Part of a small language model's weights.
Architecture: no position embeddings, biases, untied embeddings, ALiBi.
Training: a variant of SOAP for these matrices, 127M tokens, 1932 steps.
Each number is 500 + 50 x the weight over the matrix's rms, rounded and kept within 0 to 999. Layers, rows and columns count from 0. Numbers have three digits each.

# layer 2 MLP down, 160x640, rms 0.145, rows 40-120, columns 480-559
505527536508449479523575533508471558531570471496576519534497605422507523450496445463530494535397426495439465464444485477527511494493631505514503545486530537440471460435483571439528479518564499509493480499359415558547533520535560539524499509
451544565473445631579537613491648454592491448535551459531544507530416521485565441490407437477478446559561507515650442461530458424539478484501549465528541499560450500426495566403474615531584500520559492551461500507389431525503523487456501515
440502428516503518519475505486487523586548574571464479457589408488431513450467505514502444453540477608489502388479410555498472404525525420593504533542404490446499501487525594463496460492498544502505452366534553465501471478460513471514498481
432571535438461445574523584499518487485411446485619513537510487419508509521507521544491451461492458611400536478548482602496467546506533478490504519461477467504500512466552438550497483496434481510552531544542504523481548412434512545469544517
495440562449511467432487577477514411460377507485573399515522502541548531475420510468550533488481481543496545469498542423496536414562493418521408457466470440500585561566510554489532533493443503400551554504485461520474423433523444524374464537
487523425518527624432410587504558586408505534518490425568462499548484468613459481491506464412521487505468498490516621486470504468570428426513518383507428492509455540510495457445528518543438432596522394529430532534467501547510449523550504339
566597479433439480582562547515449522503507563400446527504500496538482502461483467531515490508492583551527426523505506501505408460503495399478441513430532572528519518517563479514529521538501570526457542470470533445531478577431473524476561528
550518447486477537510435547485545584522493487499571519545469519526499470541431554539433504415466460520500517465461585496463551459405527499565473488475595507572535561421483428459493474432532521545497494400488481464468432533498492514497406553
483476453474485476534552481461506523532498441464557495417414471484502468545557516504495530487484515478491424465560522440530511391536531558511419486509547406472515461529501438500496473509569456545470476361610547457466536524429540468517483498
558562474467364397447528450454502398503568427451546583577580486506533362456544465485504510528471612397533468503439537463470508432582420499484447479460537534503530539548449537551500438444566543371494568428494541511539443480452480471574524514
549538532456426453472615556483478492453524522509503510556427492622512415496458468489493472461485518522463525578496492466521479559497504452539449463552508507467415544527441493545482598529464445556505525534503475504490510509480474543453454526
491484528568445474538450511446524476492521507471426461421499534520574524538491462457456482430543492511472435576492546643482553552476520463524479539541577496514465548476527523439529451467505447487488433461555505542483509570609563576415499453
503525480449458444490443418610498466541495456498629440510455534521572480569477472483455514485526432445506533437503356404520529482477450509473523482433409569510560485539434507470490458547457488567531528490505547414523496425552587487535571487
512479455512616618445432508391450471488550423521509487538473564521551393454550441448500490497536577500442547539501450478435436606438511501482462488455452496426451559607508471556506602446474492495442473517425335510458590474452426531483458544
510481517506467445508497504507447508540499401552489504454479536538501498424522509492457544480536515502470538471392400536447462496528529480536545445556567497526490543458497476459481541523505464474528548448485587470550498519533491528468458500
501530554485454459410500486524538470538510467490581511519506480488437555577542567496469422492590531536570477560505479503561538593473489493467539450471505514507486556435499504446523445397487530377594495452467432509519516472578557495464454476
435564467462497492527483470553475512485553433382334560448460568633554530564461490441511485433506504460514462462392483485412530547487513582554510491605622547554452615534491460581533528417480477530584448500437469516503495379425535503546462464
380530468521509434455470515515516487469549549544441401481542513517451482430484468500399485502473567577436518622477526570508457531479548461460554589491509488473517455452554452395497542524522558520532559543548595544533483467470582453548430473
442573542521420473509443467505511511450507422538504550462529529598467568453504460466611512567557593547524487549380555496472475394514482496413451566564576518545539604553513545491544463453396499504502450535569504555524445535519489541564583481
499541479504490496426501501508438444518547510522528383488544495610459515453590488518569495504484532496492434507443486479439537556556545475479584447471507543548530483505453538466476629470474479545561512471498456491508474460502554579545461522
547448514486482461412504497410385512454415562505440509492500353501496502502594536445472554498482490572410536489501513561469546580543459559431482497536514457540500474534527547504518484435577488553481545513505557607584570593461498443476470388
538483462537443540595491504514461559535442493570596482551478483576450521590431490500411453471510469587525527389499510568546562549432531463512538463455563554566447464425534482523490533515415575548509426497572540512468515440485477487480501523
507479478448483507644573546533449420429515484455558456565510587536514585499383399546528511515564494511547536446595445483534468485548505444470521530526574508566504464498471488591494446478430509490448504511393482486491532594546511482491495476
482523531530493495520555413435451517417509531556496560491467461525426488524426538510520566548523501510469494558477473513498542462472462551539406587551495646452575535452538583584450484471489502487521589488586405423452558501423562559614452442
428560588434458429429491525573488424534473460503487477525590427384486448587495541445514490453552415482526552507576482488570583485460527550463446439534458500441548486508487516426550525532442539516578572588477391493449516465474464454517503494
506493487549552512490456483573525568512585562507436512447515410500508421533472393560494499498607456533495446494557483468441586522578481502477513526504540555471452481499543468489542427496475542550497524531426499556542554505437431466508526600
457476467472419498500501426435472503415576540519370545364526532504615522505487536484495559553432524543515489456504481526480462409481482483545560436538475540454451536443496486474505447545453441482491501523455567532561539530500555415501481463
543466451492488534486498611479502542536445535456436513535387427488508539490512532496493499539528516432537509471465416534458575481438443534613521392450460506555530569436474509418501547373462570597475461463572533524424560500554574394468517568
369527498478652483398415539543552476584493449469510555539542464542478381505554464567549507506591507514461583552410500576547469563529518535478535491585504551507578418661458412530482475574562546501470504441494524502432507406431521447531512533
505546581482616530491446541511513470535513518609423500490433552417447431480518539441498442362535382519439523557402470482549541497424445449564584469479537449456535520468550540429512557497524470517437413568528437623510530563540533426500461511
532488527449479572531460566491431511563599515465518395533482506588566511449455526542554511529472515512591477456450499462481546485504431483545449456561490580486519509550460566488514494436536484477526572512526555460478543486502450535413488506
453541445532558542510486527539558605555493541585515386483471501488537488394585563499504498495516494493495610529459511495495518555378621516559507560521487445513526452464545636453497570512436465417564480470623473561497524477455521517537539513
394523541400563566429529539612577448475472502454482516567457614529409436553581507467459515481491553427499470551603530537499392502447527496494433451504530491468482523488396465552402540375457431498579456486514542489489491568453483601498541489
473568603516464548541533458567507512480436531453478477451499569543511513435473474570569490571488559465489409554487610611437624486452435507518374514571510428417501513399522503500451571503530425568451514434478553482558525479414497497476504486
626521444414496477525520499504446554347586444549481496521475528533554503520463546442472500464465627538454532442459495470569443516530519482538522476470549602467571495559594554431494487430561451522476523544432468460452494455438507480479502544
477406544470441517552535425446522499559478475416480551427508498496576500486628555499500496573586452491450478515549656532457584456467511512613555422465608517518388591560476477481527510480491405466484391462492511511492463465616537600497442538
484417611442548484470463448485587424553450560463428551505415594455437515560548478555500500549488549492574600518474507484547588445538506599569510497459539489434502442468495505527554577543460495519527570518378461481475595446523561474468498585
456492628436534485442489499474471542552593587433405492484443469500523477415471440526474502494384499597539416537426540505532418466519516411460513557571456544514511460507532504505513476516559406398510465532538559457450443466581534588529464498
527492425448574607502525522510569499449459542426513521507495543430511442456472560519532465526450471532455495549431474532462458486513439393530478486489544480510515539616488492469457599496457382488475460475496531484441568446476474608441451479
424475475466486482558449497455447535474504552480574471436525514530481469542575509471521550516454495547450465484511519559461522586400422537503444606501505575553445572453508419389416541532538383512482454521479532520495475496561486490362510545
436477500511505464490464514517512529508583517424500592478505494552495409563523546473533540465525492456453517500510458467561501487574563487505496515476484537450593544517516498483554483533461466543452523522545528528421501494491482495433528562
540506576462501552582473513455490489454565510545537564484561549429526477466439571486524501448532578463531431494504544491495474559569494427498481450456423454471575655452455536541539557466513518544535476515572614540438472496496447509529486478
417422496412544407575513475447445514420574457491487469527468340528378501488479414619516559578465430524460541598456539583490487555490334526510485586491470513506553381526595459455524413498591453548519481490471563393593499527579533454438438563
514453502477487534467515540528489460516507340584460464528512483539468483487522522544531543482536563460495564401535541519553510476499492515515528448526529500533514582456456580471454560501497467582555614414456401551494422562446567499483379517
572469492557455647607476431426433403507492486498535588543509507482442537449451490526482495515542488436483483549621383495552497525542492401488480603498565495549565439551453472566496548445473539570506526560452453504558481570503542542552573453
520487522435560606546621596493515532397602571497423500428417455553510458519545425594596530580525530375485520542455480448575542499488380471560458476465557508508442368503478577418508428552478591514512502527518525504512533373446533535511464552
461509507372531514406583465368435427495520541376404452451466417534519458525508445502433453508531468564518449571463473544517486456435553506568548502519545467476454571474485491546532487556450431455579404502601421563468505553431493546601478387
475484443456508546532513467496518455393527506442457570457472427446499472607501505527451496469560464532474646576507453482463445500527517439564512556495614583485581471429559347472462517503530496553482566524368584458523494491528518400531445508
534462519470531518558471495460527541535466525614481614607493515416455479557512524509515438447488457476474547554619527573469505499365492443475438522499487532468517496446420564549496468522492522475418433348471480459506577437522625565467417530
521471539432494434554440623448488441470442511510525425505538472524490519483519505445490482513488475510443587503483528452513528503516541381498459551555477390533493487534493595515509578537411495534486564477491503502505459562494509615509530481
502449547538514463593555521535406425490428468490476495463493488519431584430567511476543528485507485460582460450605504458554448509475467563531573570507536547488480463532568459414491519531512476501496398359464481525496481498468575512535474549
477503483536600525495551558504538432484455505528638567578471532485545416488493495506492459486455458473413405405521496480352620514519600518576550512540547536496546576568502533537507388474497550438513437547503494465499423561503490545510538518
475478465477532491386446529486516605517472559471440406471446569538473536529545542556540518523534538563530484473441467483479428594455459427462500525465515502568492571498567529412531496578509496540568525557529458493481586414465545490492553531
584529429541420544504523520500553471486490502468422517463505440527489551519420528477496460487474547470495528525455544496527497595457471473615432367502492450530510471417589477446507611502485592472386489440520416558434519526453563481517526576
506508547533561504524520550475537498434538526504459526432509451475433437508491554487469467436507566530590469435530452586509444426460565557552504504525575503516417508448561485531480434533495457499490489560496563585487466515473514444518406509
479470519528461408467502432563548545504559489509545466513600519455490496482474560488540535557526464503488469455457501568619489556538462506446463517462455565517544480442439596551461516535512527504450553476511559484450504447598522559410470499
509440444542607607525498400573465412562464488533536503546451488415458458574438536394498506528467507498509526447521499577490557555466499432548555513471474444439485498527429485529494525517466529534520495525510493437527464576467577401481466503
501474544506488476480475490501476481517528483441584546445453521462519418572567571477510482485491489513529503441438492473530597597482615547531500433484416501380511502515523559437455569484484512434586533455501490519563521489451557503460473496
532484502493466455435454519531530483546571508505506531529415494564493437551465374512491421444443451488484602518511560457492520582472493471477473470468493474565416443519512548496545467518508504463532491494536466489541485461647495492566452478
429512554502462543542503513447549503485440431489536516491453497491517493475576550518694555458482388485517539533520466516466583506454433521576567606499537500530544549523454567533490535460489507475503412508514551425506545447426446500516561569
630485551538491552430501477491460564493439501563469426482511507561518458517513492480498464504586390405531565538464392507527699561460506508487527477491542433535568476502490583516457418558531508527490431462506490463557480581371462530509500516
470503483569472455498482524532533464489460425470385557555450499468465475553579485469555511449462460571543544483543476547511457452451502526474560455535523413509573552466465470588495461525525522501511482612469494499530515439509447523545508479
507499547478487480509524501536446540460520454493539390590535489565499580496449524529497436519479523528484372411527500506553483521493528528496398425534564450488509475498524477476488545521473553439506512435438404501536478527445453468484505415
501519554441451470476539519531551499452422555352457628466528550499535453557480514530435516508601492525464511603559515446488548501495454458494530500572498493590466576525433543458545509469520568550443450502412481594430365510473540585570442447
433479423483566528498497553538572484494539531509485488497513502533444582494374515449471506537506506539453501562445410529486500498527578465483527444461499513503533537564492554476496409413537478552510510526588498566476498480433491515576469518
480521604494467399493492416503409505521376479621466620433493641507459457498485557502509465475484551381473593600559447485434457485517565454438515508530535417513466542545509648535473496549434521493476450571479403492423464441476539482568487459
511509517518542480558539511389542556500487464419547486482527428535466487485668520418477484592500479522546487448531458541479433503572500489520485521467515548532543563431410515540510469509483468523498496544494511443527435616469440525396452537
509423529577467627505543548456482481594465471455520532552490488509382523492502588459515443438510464478487595510512517413503494488558506572454526464515497500496521510477479535441499541503561511617497609473438545568590535465437518578533599502
435513490546539475478467539524432491550494450473481478514453513518573498513488560361465504502551513573446606545404480590420508460472480467453491447516521467400495498512434611451539440454484523496437436498563513515552507496485439514520460509
551529599489492451498536551548534513548483372558510470421511537521481513487472524511437476529480477523518476541453445525476514545470531467480485495466584525510453488433495540555577445477531583434532498462450429481522480500574501502538485437
484510493609611471525567426516506504594572500549559456506528484526488562457487567503526524515496517533590403439459494456416509534429525454461548579566483534490462401580568581455459356470509544503555559532482375585450511551460521554608426514
494448487499513462450431485568526404481594388570441482521521573519473569519558499458444517561507475460445478520555593584465522520564545416512471513551540578475479532526539482514514509500447507516557552478523506485513526525417549506509481537
588457494553554565446443482508393598530477502495407551453521431453489481437478507386466314465507395483508501555545486510460427424528515473415436538587501522415557512483515554510466546517487464477491518545490465507513458504493487418509487392
433449504529558502492508465531502526561487507535654497437514460468484404486497549554443545393532502455490402537570511526460480475485469514472466530533540541488498538557483509514482495468514478494542484605594477487503466483580560390549414484
438476496463501565460504499495501486574504387476500479486417471436501576415540469530532450443524518474462467455485504562502476476544505545556547504596445495397545538464531477536482459513573476465544442439525415507433518468526479478506512508
601546547478541491550395478534496416466520458425469532410474538572487483474497494490502463458494507512423376501502461538562463551453550420528518536507525481535505485429536526549373574463486538477469536523539522506400469511540501433527512502
458401541513556440494543473518514455438558560545481562533514533466515454484481518403522536448544487540505535436504591414531400478499517581499557497521507556476459489452545582559506464460472470454536528479494445510487474493529527471561525469
530522486527522470481606425520564457391454526568502461531639545527463500611435526551370556490636529540464469450544482408536449517462454527554444456492368478476530459480461502503436584465474469444455488532564605598438398490497504635448480517
398619480418426463463493558395539512544456420473561498464498551527468475556375517460360504523498511556348485405505490472425429502441544638535526488398523509564524494536463577518447541485556516613489557423545489440462556503512486485579478515
463450611549511511519513463516510458410473543491515534430441372554486522512459426454548504485464434413479531561452510525395543535439572511503531519506525488524491561567467465494445416503461565354562456601521530490423504489522510589573490434
619541367472480524571507496512471535425479564485449492513495484460476488495502445544501465459439462451530490515473507556513569476480440477479522515465538562549559451541548455590480498522511483478547593532503483439431519648510481553523481571